config.toml
qk_norm = true
tie_word_embeddings = false
parallel_block = false
optimizer = "adamw"
beta1 = 0.95
decay_fraction = 1.0
decay_shape = "linear"
batch_tokens = 32768
max_steps = 5866
Each number is 50 + 15 x the weight over its row's rms, rounded and kept within 0 to 99. Layers, rows and columns count from 0. The size before them is the row's rms in percent of the matrix's.

# layer 6 MLP gate, 448x224, rms 0.0698, rows 145-149, columns 0-223
103:32 53 91 40 59 39 61 64 65 33 30 46 37 35 53 37 41 40 43 54 55 49 53 47 52 21 58 65 43 28 43 31 41 35 15 43 54 64 40 48 76 62 51 31 43 62 61 48 41 32 27 70 70 28 49 46 52 60 35 05 42 10 41 73 26 40 47 39 54 67 60 53 66 43 40 78 35 33 42 44 44 58 59 52 62 64 40 54 64 48 36 44 20 76 54 33 51 43 27 46 60 56 55 78 64 54 38 54 42 52 47 58 36 63 43 74 51 57 49 16 43 65 42 61 26 65 38 39 55 50 38 59 34 32 61 55 49 46 55 52 69 26 45 45 34 35 29 58 36 49 62 79 48 33 37 40 36 53 74 50 56 70 37 45 41 90 64 46 59 47 59 50 57 52 42 24 56 43 25 51 79 43 59 47 53 28 58 52 78 74 12 55 85 49 40 39 62 38 59 45 49 62 38 62 51 38 17 42 44 73 53 64 83 35 42 38 67 64 51 54 37 75 41 75
107:60 20 57 37 42 40 47 53 57 40 35 34 39 51 38 59 30 33 36 34 53 61 68 52 70 34 63 18 66 30 46 52 63 61 32 51 57 75 50 54 67 41 57 35 56 50 54 54 53 62 54 77 67 45 75 55 76 43 58 25 17 50 61 58 49 17 62 66 35 71 35 55 52 57 42 61 58 66 74 67 74 59 75 30 40 49 26 60 64 48 56 35 64 66 45 61 63 74 35 51 55 51 51 57 47 41 64 50 64 44 74 48 54 25 29 52 50 53 13 33 80 59 51 76 42 39 65 40 33 48 35 41 24 45 37 57 49 76 55 67 26 49 44 51 35 52 42 50 49 44 62 62 57 72 47 59 74 42 41 56 52 60 67 40 46 57 58 25 52 57 56 27 25 49 44 53 45 60 31 36 57 76 49 50 59 48 57 57 99 60 64 46 75 45 58 71 42 40 54 60 46 40 49 45 59 64 55 86 30 68 39 42 54 10 61 64 45 85 14 61 50 86 27 67
104:68 53 60 41 54 50 58 51 73 43 14 32 29 09 58 52 36 54 52 45 64 67 57 75 31 51 39 60 61 60 43 76 56 20 46 64 89 39 57 53 45 58 31 41 64 56 56 40 44 85 59 38 71 43 40 76 40 75 54 67 33 22 51 48 28 42 54 74 22 85 44 68 59 40 62 66 62 52 58 46 45 38 78 29 33 66 43 65 47 74 56 43 50 60 65 33 68 78 62 41 53 37 81 35 53 54 73 55 41 37 49 49 41 33 49 78 71 41 63 41 44 39 48 49 65 40 51 75 64 27 34 35 54 55 33 49 53 45 61 63 40 36 31 49 48 27 26 29 48 58 52 40 50 42 55 37 56 60 47 22 70 49 70 38 73 33 73 80 54 45 53 48 18 27 47 46 46 43 36 52 31 45 38 73 45 22 56 45 23 69 61 46 56 61 55 49 43 32 48 66 74 48 48 56 51 23 47 53 54 32 69 42 44 40 49 85 49 62 31 32 42 32 61 39
097:52 29 40 58 43 42 70 30 35 16 67 44 43 30 34 70 45 18 29 65 60 36 40 40 29 52 52 47 93 44 49 56 42 10 23 53 26 71 85 33 46 38 43 31 70 45 58 29 32 78 41 60 36 44 48 35 32 66 48 55 58 35 29 49 50 42 64 62 56 54 51 47 39 82 36 73 38 54 64 54 61 41 68 37 78 38 52 58 53 51 61 48 66 43 41 55 50 67 25 94 57 50 54 49 28 47 39 49 31 45 57 65 51 46 33 47 47 50 53 56 70 34 53 76 65 37 63 47 41 37 51 40 46 35 27 89 57 27 22 53 49 74 49 26 44 44 45 48 59 65 32 57 77 58 45 66 69 53 47 59 48 40 62 27 32 55 65 19 37 39 58 61 42 42 39 58 73 61 10 41 17 49 53 81 32 40 63 62 51 43 51 58 52 63 69 52 46 67 39 25 44 48 50 53 43 56 35 48 55 48 46 52 52 56 81 39 70 26 36 49 65 51 42 58
099:59 63 63 60 56 36 62 39 61 34 46 51 37 55 63 61 57 58 55 41 45 10 46 45 60 42 56 43 31 41 72 57 55 23 21 37 38 73 59 40 78 64 35 73 55 48 41 69 68 68 51 44 53 23 58 75 54 59 49 77 61 49 51 62 36 27 49 44 46 60 54 74 59 47 87 61 29 45 38 48 48 57 61 76 38 73 37 50 59 57 55 61 52 69 60 55 53 87 54 33 65 31 71 48 36 55 37 48 74 59 39 62 51 32 69 59 78 23 53 28 27 44 48 63 78 42 58 47 52 67 32 59 72 43 26 40 61 52 52 47 49 66 51 50 48 48 53 54 56 47 68 58 31 51 37 52 56 19 38 68 83 50 51 54 34 38 50 36 67 69 34 61 44 54 40 42 48 29 29 41 62 38 43 24 60 66 83 42 65 50 34 65 68 61 29 49 37 74 14 73 54 71 43 50 48 32 32 17 69 56 70 77 40 73 81 83 57 56 56 37 53 55 35 74
# layer 6 MLP up, 448x224, rms 0.0715, rows 145-149, columns 0-223
104:69 72 40 51 32 46 79 34 18 36 27 52 34 41 39 44 43 22 62 46 49 68 24 47 16 72 66 64 17 37 27 56 46 50 66 50 59 82 79 44 48 63 47 56 70 28 52 52 58 35 46 48 52 48 45 60 50 34 22 44 48 27 67 50 31 48 65 57 58 57 64 47 84 62 42 63 57 40 48 57 30 24 59 74 39 47 57 19 83 38 33 47 46 41 49 36 75 55 77 93 65 59 74 47 46 47 48 58 39 46 65 75 48 22 57 52 37 64 54 21 47 45 53 46 48 51 76 61 44 59 46 60 40 50 50 34 47 65 50 62 28 53 56 76 49 59 65 45 60 47 55 32 55 56 57 58 77 50 81 30 34 57 51 46 44 46 70 62 08 45 56 59 44 65 65 41 53 55 65 64 64 28 57 81 86 53 44 46 76 69 28 67 70 45 61 59 51 36 78 58 43 36 47 53 48 35 49 36 58 37 58 49 32 60 33 43 41 26 32 50 47 54 49 48
114:60 52 31 57 58 26 67 48 65 71 67 50 48 38 82 20 66 58 73 57 38 38 25 37 53 42 48 72 59 58 56 50 70 31 64 53 42 53 33 41 45 54 60 71 54 40 55 76 37 37 66 60 54 53 46 31 30 44 24 82 66 57 43 38 64 56 33 35 66 54 29 74 71 52 66 55 61 57 65 66 47 32 64 71 69 40 52 15 55 72 47 51 00 55 58 33 48 42 64 48 58 46 69 55 54 41 38 39 33 47 73 45 43 57 29 57 73 35 61 65 35 47 39 61 95 68 58 23 81 51 48 60 57 49 45 40 51 72 32 26 59 42 60 55 46 63 36 52 47 30 55 53 59 48 48 59 27 40 56 23 71 29 49 50 48 45 37 63 62 82 42 65 39 50 62 54 64 11 99 59 51 29 59 57 51 50 51 47 64 71 31 61 42 51 35 47 47 50 32 34 43 50 52 33 50 32 40 65 64 54 56 85 48 56 62 66 54 44 34 55 41 49 71 68
111:45 26 46 47 77 37 42 57 58 39 50 31 60 57 31 44 77 69 62 48 72 33 38 26 70 45 35 62 33 51 72 66 29 76 36 59 68 61 46 65 34 56 38 45 62 42 64 82 68 62 48 49 66 76 50 39 46 48 53 72 79 56 51 29 70 44 02 49 47 62 46 42 43 57 60 37 47 64 50 52 41 41 44 31 89 41 47 46 35 59 84 59 47 49 46 51 31 54 57 56 49 31 58 40 46 42 36 53 50 36 43 64 76 50 65 52 39 68 00 33 59 62 52 32 53 66 44 38 26 46 60 48 34 54 70 20 59 39 51 55 43 57 43 96 43 51 47 54 68 65 59 47 59 48 56 36 48 44 54 43 30 47 35 57 34 52 39 48 64 69 28 54 32 60 32 22 37 61 53 57 44 83 61 71 58 72 43 49 56 30 55 21 47 63 50 69 61 31 37 58 60 55 37 44 45 77 51 51 36 74 44 50 67 63 54 85 47 52 84 27 57 49 61 55
111:29 59 58 32 57 84 52 68 59 30 31 59 59 52 73 37 67 55 37 52 52 57 51 69 48 50 25 47 43 34 65 58 68 90 60 34 63 41 17 73 54 34 57 64 50 60 59 66 63 41 67 66 90 38 72 56 83 31 61 46 45 64 72 42 55 39 66 19 38 48 71 57 39 20 71 54 44 20 40 54 39 54 53 50 35 49 40 51 67 55 59 46 49 45 53 28 60 44 75 39 35 37 34 49 70 56 41 52 58 56 54 41 26 39 60 60 69 45 64 62 57 55 45 65 25 48 35 50 35 43 55 73 46 53 59 26 35 85 66 62 37 20 36 47 40 80 49 43 67 35 65 71 35 44 60 42 40 32 54 52 38 38 52 54 67 65 43 67 67 67 51 44 38 67 42 21 39 41 81 57 79 41 50 39 60 49 51 38 54 65 78 32 64 26 51 55 45 09 47 74 55 47 33 43 36 40 52 62 69 58 38 68 48 39 25 59 46 75 58 43 51 81 40 29
099:36 53 69 62 46 61 68 21 71 51 46 52 67 52 36 44 55 49 78 32 55 51 51 31 48 46 50 59 62 70 58 42 44 65 40 29 41 68 37 79 48 54 55 47 36 08 13 66 48 37 57 48 60 67 60 39 61 57 78 58 30 47 57 59 58 52 31 64 57 68 26 64 69 58 58 15 37 50 58 34 62 35 43 45 55 54 48 41 60 43 45 59 26 61 71 65 51 19 55 49 78 39 65 59 33 53 68 56 49 63 73 36 53 49 40 23 44 92 81 46 44 56 18 25 42 12 62 46 52 00 51 65 43 32 49 48 46 63 41 39 50 26 52 34 64 39 57 59 57 14 66 39 65 42 51 74 46 56 93 38 31 28 51 37 63 35 59 56 40 39 48 54 59 41 53 56 79 48 57 46 57 63 60 58 52 39 42 65 53 44 64 51 60 43 39 56 56 59 42 35 11 25 66 59 44 34 49 48 53 31 79 45 34 79 37 57 60 43 48 53 44 49 65 53
# layer 6 MLP down (transposed), 448x224, rms 0.0575, rows 145-148, columns 0-223
102:69 47 71 47 55 40 54 43 59 36 66 59 53 57 57 46 86 54 46 47 52 60 70 45 72 60 40 43 66 56 56 65 46 45 64 51 59 45 48 57 28 60 56 60 58 55 50 41 42 55 45 64 41 55 42 81 48 88 64 38 47 23 54 40 34 69 53 64 59 39 41 64 22 85 65 63 75 70 37 50 59 41 13 30 58 60 59 50 29 50 45 58 56 33 48 47 31 41 59 31 55 43 51 42 68 73 55 45 43 26 81 19 85 76 54 64 59 47 55 87 60 34 32 49 61 39 24 44 60 68 63 53 40 57 61 64 62 68 52 39 52 56 50 63 58 69 51 43 46 66 58 74 54 35 39 75 66 44 35 63 45 31 36 58 41 55 21 38 77 58 40 45 34 47 51 60 47 55 51 50 00 79 71 50 27 52 67 63 63 29 81 46 26 29 21 46 15 64 52 35 35 79 34 32 33 47 80 24 40 51 40 53 45 60 58 48 50 53 68 53 38 54 44 41
111:79 80 56 49 53 64 52 51 36 70 71 36 37 56 17 63 48 39 63 52 51 43 22 32 26 55 41 50 32 29 87 49 35 47 78 53 45 55 65 64 52 52 37 38 67 54 51 49 75 63 67 59 64 45 48 74 82 64 56 31 74 70 67 53 51 76 44 54 34 33 50 60 52 41 65 54 35 33 27 63 42 34 41 69 37 48 31 51 64 46 51 37 54 45 48 49 44 31 38 44 38 43 29 53 26 61 60 48 56 72 70 55 72 48 33 76 57 53 51 29 47 72 63 62 37 53 71 10 66 48 66 53 58 37 32 50 40 67 51 60 33 38 41 43 23 64 50 40 80 34 41 30 52 40 45 57 45 24 53 64 13 59 41 52 61 78 38 21 42 27 87 40 37 37 30 47 48 78 32 40 38 61 60 46 48 49 25 57 77 48 58 70 61 54 50 41 50 62 51 64 66 41 53 52 19 21 64 69 38 20 45 52 76 64 54 70 59 55 62 57 57 52 51 44
110:65 67 58 36 77 82 65 36 57 62 25 39 73 53 42 56 60 34 19 60 39 13 70 48 73 50 47 71 38 69 38 41 71 25 62 58 51 65 66 46 99 50 51 41 49 72 39 62 47 55 52 57 55 58 58 42 71 45 34 45 62 51 59 47 49 57 59 39 42 45 69 57 67 45 61 91 55 36 39 53 40 45 62 63 31 48 31 55 52 48 41 62 27 78 55 55 69 42 45 68 74 33 10 34 45 44 64 32 54 63 61 33 42 56 45 46 52 68 61 56 51 52 68 60 37 55 34 51 49 51 65 73 52 54 38 37 83 32 42 50 57 91 28 30 54 52 53 51 14 38 40 73 58 41 53 40 51 43 72 63 76 75 42 43 55 36 66 32 24 49 67 49 58 33 54 24 43 40 19 53 51 46 30 44 38 45 34 48 32 42 42 51 49 53 90 49 51 68 26 46 58 62 71 68 45 33 61 57 35 44 55 76 35 75 44 44 34 67 31 71 48 52 50 49
096:58 36 60 59 48 63 44 51 19 23 45 41 48 40 36 79 59 50 50 35 51 34 56 31 49 55 54 75 50 67 67 71 36 60 46 31 51 57 79 60 68 36 41 45 43 52 63 72 62 75 50 58 47 55 52 33 62 69 70 33 77 56 11 60 51 55 22 78 40 60 43 51 27 72 46 39 32 88 33 44 55 78 50 51 41 37 49 63 36 40 66 33 64 27 53 41 56 75 32 70 59 43 52 41 39 36 46 55 35 45 65 31 40 56 51 53 51 49 50 71 42 38 17 54 49 51 43 39 49 50 55 41 59 45 58 36 42 51 56 68 53 40 42 52 58 56 59 84 27 58 71 40 61 44 36 42 70 48 39 57 51 34 55 69 41 28 55 40 53 35 19 55 34 59 40 66 47 70 19 47 21 58 24 54 71 33 70 93 50 41 58 70 56 92 52 42 51 50 69 59 64 20 18 32 55 66 56 30 66 53 41 82 55 64 72 33 67 57 58 46 26 44 62 58